config.yaml
n_layer: 11
d_model: 320
n_head: 5
n_kv_head: 1
head_dim: 64
d_mlp: 512
vocab_size: 32000
activation: "swiglu"
norm: "rmsnorm"
norm_place: "pre"
norm_eps: 1e-05
positions: "rope"
rope_base: 100000.0
rope_fraction: 1.0
qk_norm: true
attn_scale: 0.125
bias: "none"
tie_embeddings: false
parallel_block: false
init: "uniform"
init_std_qkv: 0.0269
init_std_o: 0.00573
init_std_up: 0.0269
init_std_down: 0.00573
optimizer: "muon_variant"
lr: 0.0103
lr_mult_o: 1.06
lr_mult_up: 1.22
lr_mult_down: 1.5
beta1: 0.95
lr_head: 0.0029
warmup_steps: 0
schedule: "wsd"
decay_fraction: 0.647
decay_shape: "linear"
final_lr_fraction: 0.0
batch_tokens: [16384, 32768, 65536]
seq_len: 256
doc_mask: false
train_tokens: 368900000
steps: 11349
dataset: "wikipedia_en"
Each number is 200 + 20 x the weight over its row's rms, rounded and kept within 0 to 999. Layers, rows and columns count from 0. The size before them is the row's rms in percent of the matrix's.

# o: layer 4 attention output (transposed), 320x320, rms 0.234, rows 18-31,82-95,146-159,210-223,273-287, columns 0-79
# v: layer 4 attention value, 64x320, rms 0.213, rows 18-31, columns 0-79
o273,093,185,195,226,199,222,212,169,215,198,203,223,196,191,219,175,223,198,225,208,199,202,174,175,184,193,181,203,193,204,172,192,179,187,178,234,195,202,187,203,213,200,173,226,179,229,214,215,186,188,200,244,199,208,182,167,171,204,211,189,228,170,198,194,206,210,189,179,166,180,236,185,205,195,188,174,199,194,138,210,192
v18,102,215,186,190,204,206,248,194,231,195,179,195,169,214,229,242,182,212,220,188,136,206,233,213,190,200,186,194,213,210,179,207,207,186,158,225,158,189,220,171,207,183,174,159,193,222,166,181,184,202,203,204,199,209,197,224,210,175,186,200,170,214,196,212,182,218,212,213,215,188,177,204,222,204,166,207,227,183,205,187,164
o18,102,190,209,186,229,205,131,195,221,213,211,186,214,230,204,202,189,216,191,205,222,164,166,215,225,176,167,213,188,173,183,209,212,190,200,196,182,184,216,209,195,171,182,230,237,189,265,172,194,193,169,164,216,185,203,196,188,205,197,203,207,183,256,197,219,214,184,211,218,211,205,206,197,174,209,193,193,192,199,200,193
o82,088,187,178,204,173,194,197,263,191,206,180,187,215,175,188,216,181,186,208,200,200,209,202,192,204,217,185,220,183,217,173,208,183,198,192,221,173,256,225,180,169,205,192,208,224,174,206,180,189,198,178,239,193,215,214,230,195,184,171,172,192,201,153,168,208,166,218,217,226,229,196,191,199,189,189,173,226,216,216,233,211
o146,088,200,209,193,184,171,248,183,212,187,211,184,213,187,235,209,221,201,175,193,190,211,215,208,199,183,195,186,184,210,208,190,203,203,197,193,215,192,182,200,210,197,189,196,195,204,197,232,197,211,221,216,202,220,199,153,229,185,213,222,185,221,180,228,163,201,207,196,197,218,186,187,189,232,205,230,209,196,189,183,207
o210,113,165,216,221,187,210,222,255,195,239,181,207,196,169,197,198,215,184,198,201,214,236,187,186,180,204,182,194,202,226,219,172,196,166,186,212,195,200,179,205,203,232,233,206,197,212,164,200,205,182,215,157,189,186,186,216,216,227,199,161,191,173,195,177,235,202,204,214,203,184,216,214,191,206,195,216,172,186,180,203,153
o274,091,198,194,186,197,195,217,235,203,185,181,195,205,195,177,190,190,197,202,197,203,214,202,190,208,199,217,195,182,184,208,209,171,178,182,224,242,183,198,207,204,179,201,194,172,224,167,200,219,173,177,164,182,169,202,211,189,182,230,167,192,232,169,213,232,177,174,214,180,186,225,203,237,181,210,215,205,183,182,213,185
v19,098,189,175,205,190,167,220,214,241,196,158,170,175,191,229,236,194,201,189,211,195,188,181,212,208,204,236,229,218,205,182,227,143,195,194,162,200,185,187,219,226,231,205,220,203,193,204,188,188,209,200,180,222,218,205,192,191,173,178,191,185,198,208,190,235,227,210,203,211,185,218,182,197,184,208,181,218,170,177,210,191
o19,089,220,212,199,168,227,195,182,208,176,216,199,171,166,196,190,221,189,198,224,190,200,205,209,181,203,174,185,187,201,191,205,205,196,177,183,217,208,220,212,203,167,204,213,204,202,196,245,200,226,190,185,205,184,187,225,196,214,211,213,225,185,195,192,228,180,162,196,204,172,170,203,204,204,200,179,167,211,225,211,231
o83,090,178,183,197,196,197,217,208,181,197,204,199,162,214,207,194,226,160,207,195,207,158,219,223,223,179,212,195,202,229,192,172,207,192,218,187,176,209,208,181,185,210,209,204,176,190,171,224,213,194,238,135,194,219,197,209,172,181,198,198,220,210,208,161,187,212,221,226,197,211,202,186,196,191,177,223,212,197,216,199,202
o147,088,202,210,220,178,203,182,188,191,197,208,190,202,200,149,181,196,244,166,202,193,202,200,189,192,202,225,195,222,191,201,165,182,216,196,188,187,191,219,175,214,178,179,204,216,187,207,168,188,187,196,226,184,197,205,207,203,189,204,207,187,198,184,225,181,235,205,182,127,185,225,160,185,219,189,239,203,219,190,194,193
o211,114,173,184,198,234,173,188,236,189,198,193,220,220,235,209,213,215,210,193,201,188,210,220,191,202,190,187,210,206,213,165,188,204,216,207,211,204,196,192,196,207,224,200,217,214,186,197,206,177,177,168,220,193,207,171,204,202,222,201,192,186,207,210,205,176,222,212,209,237,190,231,206,200,191,208,191,223,185,192,185,188
o275,109,158,192,212,210,205,172,222,216,197,196,188,201,223,239,223,206,221,202,216,195,172,196,215,204,202,193,232,192,204,209,248,215,235,188,171,224,227,195,181,212,221,182,203,203,176,180,200,187,200,190,211,242,205,228,212,227,211,212,169,169,199,222,190,181,215,213,220,239,188,227,207,183,205,210,223,206,224,178,207,211
v20,100,196,143,228,191,188,212,194,194,228,209,216,178,207,201,230,190,189,191,236,228,189,159,188,199,172,209,224,189,202,220,178,204,188,200,222,218,215,209,166,206,193,188,214,212,210,203,183,209,183,190,229,230,243,183,211,202,177,233,175,220,188,203,168,218,200,203,211,224,187,220,191,222,221,201,218,157,198,205,223,235
o20,096,151,206,212,230,167,209,161,165,245,161,176,243,190,217,172,244,200,204,216,185,193,246,219,160,167,190,205,226,207,192,182,220,217,203,205,197,203,196,247,230,177,212,202,195,182,206,204,202,181,224,206,205,177,188,189,198,200,215,210,176,186,188,196,187,160,196,185,204,182,173,230,170,183,194,212,215,173,238,195,179
o84,088,236,226,226,195,205,191,215,172,155,201,209,213,203,193,189,212,208,202,190,202,211,194,220,200,202,194,201,223,173,178,201,172,257,207,176,261,208,195,206,229,179,203,206,193,212,214,167,218,192,181,185,197,204,195,209,195,198,199,149,194,231,180,193,202,195,198,193,145,214,194,178,196,174,180,201,178,206,194,192,212
o148,094,213,188,198,199,221,211,182,238,182,211,217,165,233,175,173,203,237,185,169,196,180,203,203,191,204,189,175,177,209,211,226,188,201,191,216,201,208,202,202,206,210,206,204,186,213,200,189,191,219,191,141,197,231,206,209,192,167,190,201,197,179,205,240,212,243,230,215,197,195,224,161,188,211,198,174,212,195,169,194,195
o212,101,211,200,193,135,220,150,243,194,174,180,202,202,208,172,226,180,186,204,211,192,236,203,190,213,234,196,186,189,218,215,226,207,179,186,190,186,212,167,177,176,221,207,191,205,209,226,203,166,178,198,228,196,211,210,203,182,207,155,163,192,208,176,205,215,210,195,202,197,212,227,188,184,209,194,198,175,193,182,199,201
o276,106,248,192,209,168,209,191,225,188,208,202,196,218,162,195,184,181,223,209,229,230,188,204,234,234,199,198,194,146,162,161,196,179,190,205,201,214,180,214,195,195,185,192,174,210,205,204,187,164,174,205,214,198,223,233,204,198,217,196,205,199,222,204,192,207,198,181,214,202,206,199,175,204,208,209,223,210,224,209,209,193
v21,099,239,169,189,228,192,209,198,212,195,180,176,235,201,242,212,195,213,185,233,194,230,212,177,192,221,192,214,187,168,206,214,213,244,193,191,207,189,183,187,178,183,194,213,166,216,181,216,198,203,205,226,209,179,193,227,208,186,183,198,226,228,209,174,197,244,195,231,244,218,220,178,221,222,200,214,209,217,212,198,179
o21,102,247,190,220,176,191,166,203,198,215,189,231,216,177,188,186,173,163,199,192,243,162,204,174,243,181,180,212,245,166,185,194,162,207,184,185,214,212,187,209,208,175,219,207,203,211,199,205,200,178,189,198,224,222,169,171,197,221,206,217,189,177,171,223,203,196,196,185,193,183,169,194,233,200,241,209,231,189,198,219,208
o85,094,199,205,202,196,196,227,207,195,226,220,193,207,212,250,182,195,245,189,179,201,199,193,213,196,188,208,214,214,198,226,225,209,226,194,172,235,182,202,201,194,186,198,194,194,163,236,220,207,184,209,213,168,186,190,162,199,215,202,201,194,152,203,167,192,213,174,192,195,195,191,202,181,161,189,203,184,225,202,212,178
o149,098,199,234,211,182,200,220,221,226,189,190,185,237,188,247,216,214,197,211,238,196,211,199,194,213,229,207,224,197,215,183,224,200,163,216,226,203,229,202,197,189,186,213,179,222,208,196,200,201,217,186,197,194,239,198,235,213,224,197,211,196,216,208,188,167,207,199,212,179,190,202,166,200,220,200,239,205,199,185,205,188
o213,106,199,205,223,230,173,228,248,195,214,178,196,143,201,193,211,187,201,200,176,188,215,217,218,204,196,240,181,189,217,184,186,234,203,227,194,177,214,217,198,180,236,227,204,199,225,203,207,205,211,201,218,187,190,212,220,191,178,201,220,220,214,207,178,193,187,187,220,197,210,242,192,193,179,199,181,204,188,203,196,201
o277,113,205,173,172,187,206,195,234,196,211,201,190,159,222,190,186,219,184,207,223,196,219,224,214,181,198,206,199,179,224,180,202,203,188,209,234,155,202,213,207,167,191,168,227,186,175,199,209,174,179,228,159,184,193,180,174,195,173,182,196,202,219,202,205,232,185,208,194,176,233,195,218,222,190,205,198,181,183,191,209,188
v22,099,226,244,153,203,177,160,220,203,195,208,193,179,210,177,181,217,204,219,218,199,209,209,166,226,202,190,166,201,203,200,223,204,206,224,177,166,230,166,217,207,199,221,221,190,204,183,188,193,176,199,201,218,215,218,179,205,233,219,215,185,235,209,191,191,198,197,204,182,213,220,229,200,216,219,152,203,188,198,198,222
o22,107,204,198,209,187,213,221,174,228,211,207,196,240,204,208,175,207,220,196,217,208,216,207,198,220,201,198,203,186,148,200,199,212,249,237,199,218,178,228,219,184,221,204,168,188,225,195,217,194,179,218,194,183,170,123,197,170,206,161,183,203,177,190,203,219,212,184,188,146,208,177,162,173,182,191,229,220,191,189,201,190
o86,089,222,216,185,184,187,220,188,205,232,195,206,221,144,187,144,195,198,177,203,185,173,179,211,213,211,198,208,191,202,201,233,203,197,178,201,177,172,178,178,197,216,196,225,227,210,212,202,199,231,198,216,224,214,190,190,198,201,193,202,198,209,186,165,220,184,186,180,211,200,210,196,192,209,209,182,200,196,181,212,192
o150,104,211,194,215,166,193,227,187,196,169,204,212,182,232,179,187,236,209,194,175,208,207,241,181,172,195,178,191,196,221,196,198,174,180,182,203,197,189,195,195,204,177,172,208,194,175,172,210,182,233,210,185,190,204,191,213,211,185,213,194,194,196,237,234,211,225,175,223,203,171,211,209,189,186,198,205,153,177,218,208,201
o214,104,176,207,189,200,220,215,243,175,220,193,206,171,202,193,207,221,173,200,236,206,214,201,200,188,205,190,181,172,233,232,162,231,191,189,196,204,205,190,180,204,164,244,205,228,190,206,195,224,216,182,202,247,195,235,210,216,230,190,223,221,186,192,227,165,187,160,211,200,204,212,239,218,212,210,179,209,212,181,176,194
o278,105,171,224,171,154,220,186,192,218,167,202,206,191,133,203,177,206,186,195,237,199,212,197,211,246,183,184,202,187,209,211,185,198,183,176,206,173,210,187,199,184,212,190,210,189,242,200,174,238,191,166,199,224,207,215,247,189,195,215,219,193,162,190,202,206,196,243,198,205,201,172,198,178,157,206,205,200,218,163,212,228
v23,102,175,226,247,224,200,210,225,191,176,182,205,171,206,221,208,193,218,225,188,206,192,229,179,216,168,218,209,208,197,171,231,193,182,232,183,214,223,191,200,228,217,228,206,229,175,198,188,213,196,226,195,147,188,200,185,147,194,200,198,170,256,190,206,206,215,182,254,223,185,224,171,203,203,198,190,184,164,218,162,218
o23,109,192,187,196,177,187,174,261,185,200,234,218,233,193,185,173,174,185,224,238,213,175,191,186,194,213,181,209,186,197,184,194,160,206,188,214,195,152,187,202,208,176,214,223,196,230,198,199,194,196,178,175,212,196,186,159,196,198,190,210,204,170,223,198,191,217,174,198,194,186,188,204,177,207,203,171,209,215,218,191,181
o87,093,180,216,180,173,148,219,157,221,218,177,209,208,227,198,204,175,176,187,217,195,193,190,214,190,209,166,219,174,226,195,219,215,232,199,219,171,220,229,235,228,256,171,206,200,206,205,165,182,198,198,196,217,235,187,208,191,212,184,202,237,204,184,187,187,169,205,191,204,169,188,185,225,185,176,237,218,260,200,204,193
o151,097,227,185,184,183,223,179,190,237,195,200,183,182,207,232,176,217,205,220,156,215,183,180,189,200,172,204,216,193,203,224,218,195,177,233,171,175,176,210,176,196,225,225,185,203,217,190,209,174,177,221,195,192,221,230,194,197,195,231,198,228,182,181,208,214,201,210,219,189,200,205,205,174,227,221,217,223,168,151,186,187
o215,108,204,190,210,207,195,232,147,168,196,185,193,178,192,200,215,215,207,180,204,222,173,240,209,225,210,168,226,203,215,200,203,216,195,205,195,224,179,204,218,171,176,188,198,206,170,208,178,221,202,162,214,191,202,217,203,231,192,212,190,190,230,204,222,219,185,207,202,193,189,212,218,189,179,199,196,208,196,215,198,210
o279,096,209,216,187,195,219,205,131,205,227,211,223,228,185,205,225,183,211,164,185,178,219,236,233,203,230,201,192,219,198,215,181,208,192,177,166,224,201,194,221,187,183,197,196,202,177,174,169,218,190,210,215,190,199,185,186,220,203,194,212,173,202,187,187,194,196,217,186,225,230,189,224,210,204,209,202,189,185,187,224,221
v24,101,172,188,202,202,172,231,202,190,203,206,208,160,184,178,200,212,150,201,164,221,181,175,206,172,185,214,255,186,212,224,211,235,195,195,222,195,204,186,192,183,215,267,220,217,185,190,190,184,216,205,237,222,218,226,210,205,207,188,205,190,236,210,166,206,199,217,189,202,197,179,199,196,232,217,186,207,216,174,190,180
o24,092,220,167,220,192,176,231,186,171,226,171,181,206,178,194,167,204,192,187,210,174,225,208,180,219,189,158,180,216,161,186,177,216,189,228,201,189,223,240,182,178,218,177,193,214,182,208,202,200,170,210,208,160,220,185,206,195,198,191,196,218,199,176,188,157,202,193,151,187,236,213,186,190,221,188,198,190,216,200,201,215
o88,097,200,192,227,215,274,186,147,176,198,204,201,179,207,192,199,219,215,203,213,206,203,194,207,223,164,215,197,200,180,238,194,201,197,193,191,205,185,220,218,226,207,178,187,222,190,172,146,172,207,203,178,237,176,165,200,194,191,231,206,192,188,241,191,179,254,218,218,216,187,211,178,187,170,211,207,208,196,188,185,217
o152,098,182,176,160,185,201,241,192,194,192,235,215,197,197,185,193,221,187,202,204,226,215,215,222,196,203,196,176,197,223,179,175,197,199,200,220,219,192,187,201,205,185,206,212,184,189,188,201,207,231,167,231,191,215,218,172,238,193,206,195,190,228,212,238,251,224,224,191,215,217,179,206,211,206,192,204,232,157,227,199,221
o216,113,201,237,208,245,244,182,208,214,198,232,221,189,190,176,194,155,188,186,190,184,203,167,197,193,220,230,190,203,212,234,199,200,213,218,228,216,176,202,185,186,213,202,217,184,228,190,218,193,212,211,192,227,197,200,179,214,223,205,211,199,185,214,202,198,218,228,225,175,217,173,207,210,199,218,244,175,221,195,207,184
o280,110,217,228,200,207,226,189,191,197,185,204,196,181,233,188,180,181,200,184,207,223,143,174,197,175,181,178,213,188,224,217,223,203,164,189,189,200,180,207,202,197,201,203,190,180,171,196,218,177,217,175,198,229,186,226,142,204,194,214,185,219,220,177,196,182,189,230,196,225,218,161,205,221,166,217,200,211,193,141,212,206
v25,095,226,230,213,197,187,188,206,222,264,176,200,163,222,183,209,232,200,198,211,248,185,160,185,214,202,189,203,202,160,196,193,180,184,211,207,206,171,161,163,195,254,193,184,192,176,179,184,209,223,194,187,206,216,187,234,184,192,205,194,201,202,197,185,213,181,211,224,192,194,210,207,218,207,193,214,211,210,181,179,172
o25,097,201,199,216,219,191,175,221,226,225,205,228,194,221,225,175,188,181,221,189,197,184,172,222,223,197,178,205,220,193,185,206,224,243,200,219,212,161,184,243,194,194,190,193,197,183,212,188,168,200,175,198,186,199,211,184,190,174,200,219,215,219,189,205,186,176,233,186,178,191,179,216,219,179,204,236,194,208,208,227,209
o89,090,233,188,194,238,194,238,215,195,196,177,187,197,193,198,201,177,184,217,229,204,168,202,182,178,212,189,177,179,206,201,207,199,217,214,203,201,220,214,190,232,206,210,221,166,183,207,189,191,233,182,212,189,233,208,204,204,163,175,216,177,190,185,198,161,194,222,204,195,223,245,188,177,187,214,190,199,177,195,200,202
o153,093,212,213,206,200,190,166,194,202,197,183,226,170,214,220,223,161,233,189,182,193,200,178,188,203,179,199,207,197,203,223,214,200,207,201,183,180,196,175,172,185,189,210,177,195,230,186,212,198,196,211,196,169,204,183,203,187,181,167,191,194,194,226,224,168,224,225,187,244,194,182,149,198,222,213,206,201,211,219,192,216
o217,103,240,220,161,232,211,208,236,174,177,212,184,212,232,207,180,185,180,210,186,250,187,178,233,196,213,220,177,180,187,205,194,201,208,196,225,210,205,188,182,205,222,188,203,237,236,224,194,194,204,171,168,180,229,190,186,250,197,185,185,241,209,196,239,207,217,206,209,183,199,192,174,210,203,193,205,197,226,221,217,208
o281,089,180,201,229,176,212,202,201,202,208,191,232,191,223,198,180,191,185,204,211,196,175,200,211,176,204,193,162,219,185,218,186,231,204,182,166,202,210,190,209,206,192,204,178,211,227,171,192,204,188,231,194,190,206,215,222,214,230,219,220,228,177,246,195,182,239,197,222,195,196,192,257,189,206,176,209,183,227,186,220,200
v26,104,206,190,221,181,231,162,191,226,238,192,234,218,230,183,179,189,164,182,185,178,184,238,171,193,186,185,183,213,207,241,220,209,206,178,194,175,192,181,194,196,234,205,210,230,191,207,198,183,152,204,177,185,196,211,243,207,177,196,193,172,201,207,212,223,198,204,178,218,185,180,219,236,196,189,215,200,150,172,231,217
o26,098,172,220,221,219,176,214,188,179,210,229,185,221,203,243,221,212,211,200,214,205,184,166,190,207,194,185,200,213,205,200,207,214,209,198,223,196,223,163,191,212,172,156,212,183,183,179,208,219,200,194,217,247,210,204,218,209,208,223,223,162,210,179,213,208,231,198,206,233,164,186,189,198,211,209,195,215,209,191,170,199
o90,092,218,216,190,208,198,195,239,209,211,234,212,196,217,198,169,210,220,184,168,193,217,183,211,240,225,201,222,201,197,185,208,180,197,189,240,174,184,201,201,198,187,214,195,218,199,228,165,179,207,211,206,248,191,210,173,215,190,209,184,198,233,178,173,145,206,171,190,220,194,186,201,195,177,223,187,230,216,200,203,187
o154,107,215,175,190,213,208,212,224,222,205,184,189,216,176,203,222,188,200,236,214,188,164,240,208,212,186,192,211,216,193,194,209,178,201,202,197,203,234,210,224,177,209,190,199,216,203,212,164,227,189,181,201,170,208,201,213,173,226,164,219,218,195,199,182,220,219,217,222,165,211,212,207,198,232,185,211,189,219,210,170,202
o218,109,221,208,205,220,191,202,210,182,197,193,189,213,202,178,170,195,183,194,201,205,220,196,218,190,196,228,189,217,234,194,202,182,209,198,190,197,169,193,221,204,204,210,190,185,262,195,163,193,185,192,180,203,218,148,199,168,194,168,192,214,199,237,169,218,199,198,187,202,185,210,190,187,197,174,193,185,182,215,228,212
o282,103,221,252,214,205,209,188,242,180,207,159,191,219,198,193,195,203,184,195,189,218,190,195,212,165,189,209,184,213,204,207,145,213,189,208,169,154,225,187,194,178,206,209,204,171,214,217,205,186,219,183,191,217,198,189,203,218,218,183,174,197,204,194,199,181,222,192,189,219,196,197,213,192,201,214,204,203,194,225,228,218
v27,097,198,211,184,181,208,237,195,224,229,191,195,198,183,238,198,181,172,200,179,227,169,214,204,218,194,199,179,190,234,160,160,205,226,188,208,220,178,169,169,174,217,193,213,210,214,160,202,167,198,240,212,172,187,204,197,191,209,194,214,179,205,174,164,222,192,186,213,170,179,202,209,247,220,208,203,233,221,195,202,238
o27,108,191,188,231,207,177,200,168,208,162,193,215,186,205,178,206,229,238,200,217,198,186,170,202,220,191,205,212,210,231,190,178,204,175,227,149,198,187,209,192,236,193,202,190,157,147,228,174,160,224,174,232,232,189,203,174,201,188,176,206,186,234,219,200,203,194,175,216,233,224,156,200,229,192,187,207,195,192,211,169,161
o91,097,225,220,202,167,195,223,199,230,185,190,202,222,197,215,224,198,181,190,243,182,235,214,178,186,197,177,194,186,196,198,231,213,223,206,199,203,225,197,197,185,181,139,204,201,212,199,166,189,193,195,214,215,164,195,211,200,223,185,218,182,190,186,197,181,188,220,183,192,204,187,198,196,184,181,222,199,234,230,217,213
o155,107,180,188,151,186,204,192,191,200,224,186,184,172,182,212,197,221,244,170,180,183,202,250,187,172,176,198,217,206,184,195,192,181,215,169,223,196,182,199,222,173,212,256,195,230,213,187,218,187,184,203,151,196,206,230,191,183,192,217,215,225,191,184,225,211,218,211,198,159,188,230,180,199,186,227,173,163,219,185,213,207
o219,103,202,195,209,238,224,177,183,203,197,207,184,223,209,209,153,195,168,215,211,203,215,189,204,193,212,228,192,196,209,162,210,215,202,201,226,203,234,216,169,182,220,197,202,215,228,191,220,254,194,208,234,195,221,207,211,217,191,202,222,189,171,182,194,244,204,220,211,213,196,216,193,198,234,198,194,186,219,193,186,216
o283,102,222,187,199,247,202,177,201,190,190,211,205,200,208,188,169,213,168,226,223,206,211,181,210,189,216,172,177,186,185,189,194,210,182,238,202,199,205,159,206,196,217,205,198,183,232,200,188,231,214,173,169,211,221,171,238,205,204,223,206,219,202,205,224,174,224,164,235,181,174,216,198,165,210,185,207,178,203,197,245,185
v28,099,169,178,202,233,191,222,190,207,188,215,216,202,213,203,186,204,192,184,152,160,206,177,221,203,196,237,207,199,231,185,180,224,198,173,187,168,188,158,201,176,191,228,185,210,212,235,179,221,193,209,204,202,166,178,199,185,157,165,211,231,179,196,201,252,235,184,241,201,243,223,193,222,187,188,191,190,206,212,131,201
o28,093,208,224,233,168,214,197,168,183,179,209,208,197,195,172,183,184,184,233,230,202,185,166,187,190,230,232,186,208,231,180,229,160,192,219,225,203,216,190,184,216,176,188,221,185,187,196,162,175,192,195,186,239,208,191,180,201,211,222,200,171,185,186,197,162,197,202,191,220,208,214,195,188,187,167,210,189,201,205,252,192
o92,092,205,211,194,215,194,215,171,193,208,223,208,206,184,191,208,206,230,202,201,206,184,185,222,170,215,170,200,240,200,237,173,189,188,214,202,201,219,223,211,202,191,204,210,220,227,226,219,241,209,204,192,160,254,215,198,188,180,192,157,175,222,203,168,153,241,192,190,180,177,231,213,192,209,243,206,222,187,162,190,177
o156,097,185,181,171,210,194,218,234,208,206,201,210,197,188,201,203,187,198,170,181,172,238,201,192,221,174,192,205,181,145,212,214,218,184,201,187,196,187,203,167,161,187,216,202,198,195,145,205,202,209,195,186,210,196,202,210,199,157,221,217,215,211,188,217,220,208,194,190,222,191,180,235,180,214,205,165,222,163,205,176,233
o220,108,242,222,181,189,208,173,191,205,224,204,205,202,198,223,237,196,231,190,201,185,212,236,189,188,207,154,215,195,204,225,163,180,205,184,186,210,184,191,220,197,193,177,195,202,192,205,219,178,204,212,214,193,219,192,219,199,216,207,162,186,201,184,182,208,225,141,214,180,231,233,187,215,192,228,183,213,228,162,190,157
o284,101,230,211,212,176,238,215,216,211,163,194,183,177,154,200,232,211,197,220,209,214,209,184,198,210,193,199,222,146,205,235,214,236,215,187,194,186,179,184,193,182,230,222,190,193,171,215,188,197,195,198,184,197,182,180,222,236,206,222,180,170,175,212,206,220,236,188,173,200,197,206,181,204,197,193,188,188,212,141,186,215
v29,102,220,171,206,193,203,172,205,220,194,196,198,189,172,177,190,208,181,194,208,198,202,164,244,192,177,210,190,200,195,205,187,211,170,207,179,207,197,163,194,209,176,231,208,212,220,170,194,196,201,212,188,179,229,197,157,188,201,188,209,169,199,204,218,167,191,213,190,184,172,219,166,212,217,184,224,224,198,211,214,176
o29,104,180,182,188,212,177,185,180,194,206,199,193,221,214,219,180,202,168,202,215,180,255,217,179,190,185,151,188,179,226,188,205,183,209,211,203,217,227,217,223,193,217,171,183,206,227,235,192,191,185,190,195,201,187,223,198,160,229,212,185,197,180,188,166,214,218,224,186,188,206,187,218,190,194,208,207,190,216,174,186,221
o93,092,196,221,191,173,190,196,227,181,191,202,223,223,192,172,227,170,218,227,216,189,217,187,192,242,207,218,228,234,182,182,194,186,242,200,222,184,192,185,201,180,172,210,214,235,185,182,203,218,208,195,208,206,230,189,177,233,156,220,197,228,211,209,244,201,190,161,167,186,174,231,207,227,198,216,209,191,207,203,222,162
o157,098,205,201,199,196,208,217,214,178,218,179,221,145,207,188,186,226,191,227,167,205,142,199,223,198,223,205,150,194,199,235,228,206,196,186,210,190,174,193,170,196,225,202,194,184,205,197,215,166,201,210,167,178,191,186,207,208,200,185,195,182,208,177,197,198,197,194,212,199,185,191,178,209,219,175,202,219,174,208,207,211
o221,108,217,175,204,204,228,189,227,216,199,236,212,191,162,223,206,242,233,179,183,192,193,171,207,230,212,198,190,167,183,182,198,203,185,222,201,181,198,199,212,197,169,232,188,194,187,213,186,171,219,204,219,194,208,208,218,190,218,199,183,193,214,207,205,194,192,160,212,205,187,192,214,225,199,220,204,215,164,205,217,203
o285,095,190,199,189,181,206,225,255,213,180,242,213,155,151,220,211,210,221,194,194,207,166,234,170,163,196,228,194,225,214,218,233,215,210,209,202,184,182,200,179,189,170,211,206,183,212,196,198,176,202,229,201,210,188,187,215,223,193,182,210,180,181,194,188,199,213,199,176,199,214,192,220,189,232,221,196,212,209,207,204,181
v30,103,211,218,175,200,185,212,209,208,205,166,219,168,206,177,199,235,235,222,223,209,193,203,218,190,153,236,222,192,198,240,223,204,197,201,220,204,223,216,207,212,238,190,205,210,189,202,186,198,216,202,207,181,219,212,174,189,236,206,196,185,176,205,143,203,191,202,225,232,156,183,159,197,228,193,184,185,204,213,206,242
o30,110,242,209,211,213,212,189,225,211,222,200,205,227,218,204,237,197,176,186,175,210,194,213,255,171,232,211,223,214,168,218,181,179,228,185,181,227,202,239,228,156,211,217,193,219,222,215,216,203,206,197,224,215,222,187,204,215,159,217,214,191,185,181,224,185,202,199,197,176,223,166,227,210,177,181,214,205,213,224,187,215
o94,093,197,180,198,170,183,181,213,199,211,215,166,185,217,177,176,164,229,219,215,176,233,209,188,229,203,236,197,168,177,222,228,207,158,239,224,196,174,197,166,208,211,197,180,178,175,224,198,186,239,204,236,223,177,198,195,179,200,199,204,207,223,214,210,183,177,190,207,192,206,220,212,192,201,230,190,171,172,226,182,199
o158,091,188,225,191,222,187,187,217,218,190,173,202,225,181,191,200,233,186,228,176,185,166,202,208,245,188,202,196,176,231,188,198,207,203,203,161,172,174,172,206,170,179,178,230,182,186,195,220,187,186,203,204,187,190,225,168,193,213,197,223,207,191,233,188,158,201,210,193,206,208,208,196,220,226,189,207,177,204,198,211,204
o222,112,225,205,196,181,186,214,216,190,214,202,183,210,159,210,142,186,167,176,239,210,200,187,177,186,184,189,186,195,206,190,220,183,170,194,234,203,191,182,209,225,204,201,166,194,179,215,194,180,175,209,188,227,175,183,234,209,176,191,180,214,181,221,194,212,199,207,203,189,167,244,170,210,222,209,208,196,188,194,187,198
o286,088,197,192,232,209,220,170,191,204,194,190,172,225,193,201,191,187,190,159,197,179,210,196,187,202,208,213,196,192,194,192,201,198,211,167,224,198,256,241,196,227,185,189,233,198,176,190,189,231,201,177,183,247,225,185,192,188,202,220,190,194,191,190,197,206,210,210,201,208,158,178,171,165,204,181,205,158,208,207,188,197
v31,101,208,209,185,181,199,183,201,185,189,195,244,198,229,192,216,211,175,198,210,208,217,191,170,194,215,184,189,181,213,157,200,207,187,180,189,184,213,234,219,188,207,197,184,215,225,189,231,210,184,210,218,204,162,198,212,236,224,192,196,170,200,186,178,210,179,199,198,188,164,189,218,195,193,190,216,202,215,202,180,224
o31,100,184,201,205,216,239,207,202,214,201,178,201,195,202,191,137,226,198,190,206,202,168,207,202,186,217,215,199,208,173,206,183,205,215,195,191,187,238,192,177,199,223,173,197,187,177,219,199,210,187,195,195,220,206,199,183,188,183,190,220,222,198,218,190,193,236,174,192,196,191,209,216,191,228,225,218,196,214,190,178,197
o95,090,174,197,180,161,203,185,207,208,208,189,207,203,220,201,189,191,217,187,183,199,189,202,182,201,192,222,171,221,207,221,199,196,202,251,240,193,180,185,154,226,226,193,202,180,219,232,212,212,201,205,182,174,212,202,216,190,171,174,212,171,192,173,176,202,184,223,207,200,244,193,198,236,197,186,220,247,212,206,191,209
o159,087,210,191,218,209,197,200,163,179,203,198,201,213,216,192,224,201,197,215,209,201,210,197,220,245,189,176,182,237,224,164,164,183,174,183,218,188,180,218,272,208,187,214,194,213,219,207,164,216,216,184,239,214,202,225,211,168,185,216,223,188,209,222,196,184,206,204,192,215,190,202,201,216,233,187,179,208,207,199,224,184
o223,113,214,238,186,223,181,228,218,205,204,194,193,183,180,175,212,200,174,188,222,193,227,229,205,178,217,196,196,201,164,208,196,217,197,212,201,234,199,173,200,181,188,179,160,252,203,229,198,201,185,181,201,217,192,217,209,211,211,184,202,200,204,142,194,203,168,225,199,209,210,170,209,202,201,218,218,214,205,182,205,221
o287,098,206,192,192,225,194,174,211,208,197,191,196,169,191,168,236,193,144,193,191,172,198,187,172,195,200,221,214,232,204,176,175,217,163,220,178,238,176,185,214,179,205,223,198,210,190,176,218,170,198,220,206,191,191,202,229,244,198,191,217,209,155,193,238,184,184,214,194,207,219,204,217,210,194,195,248,181,202,222,196,228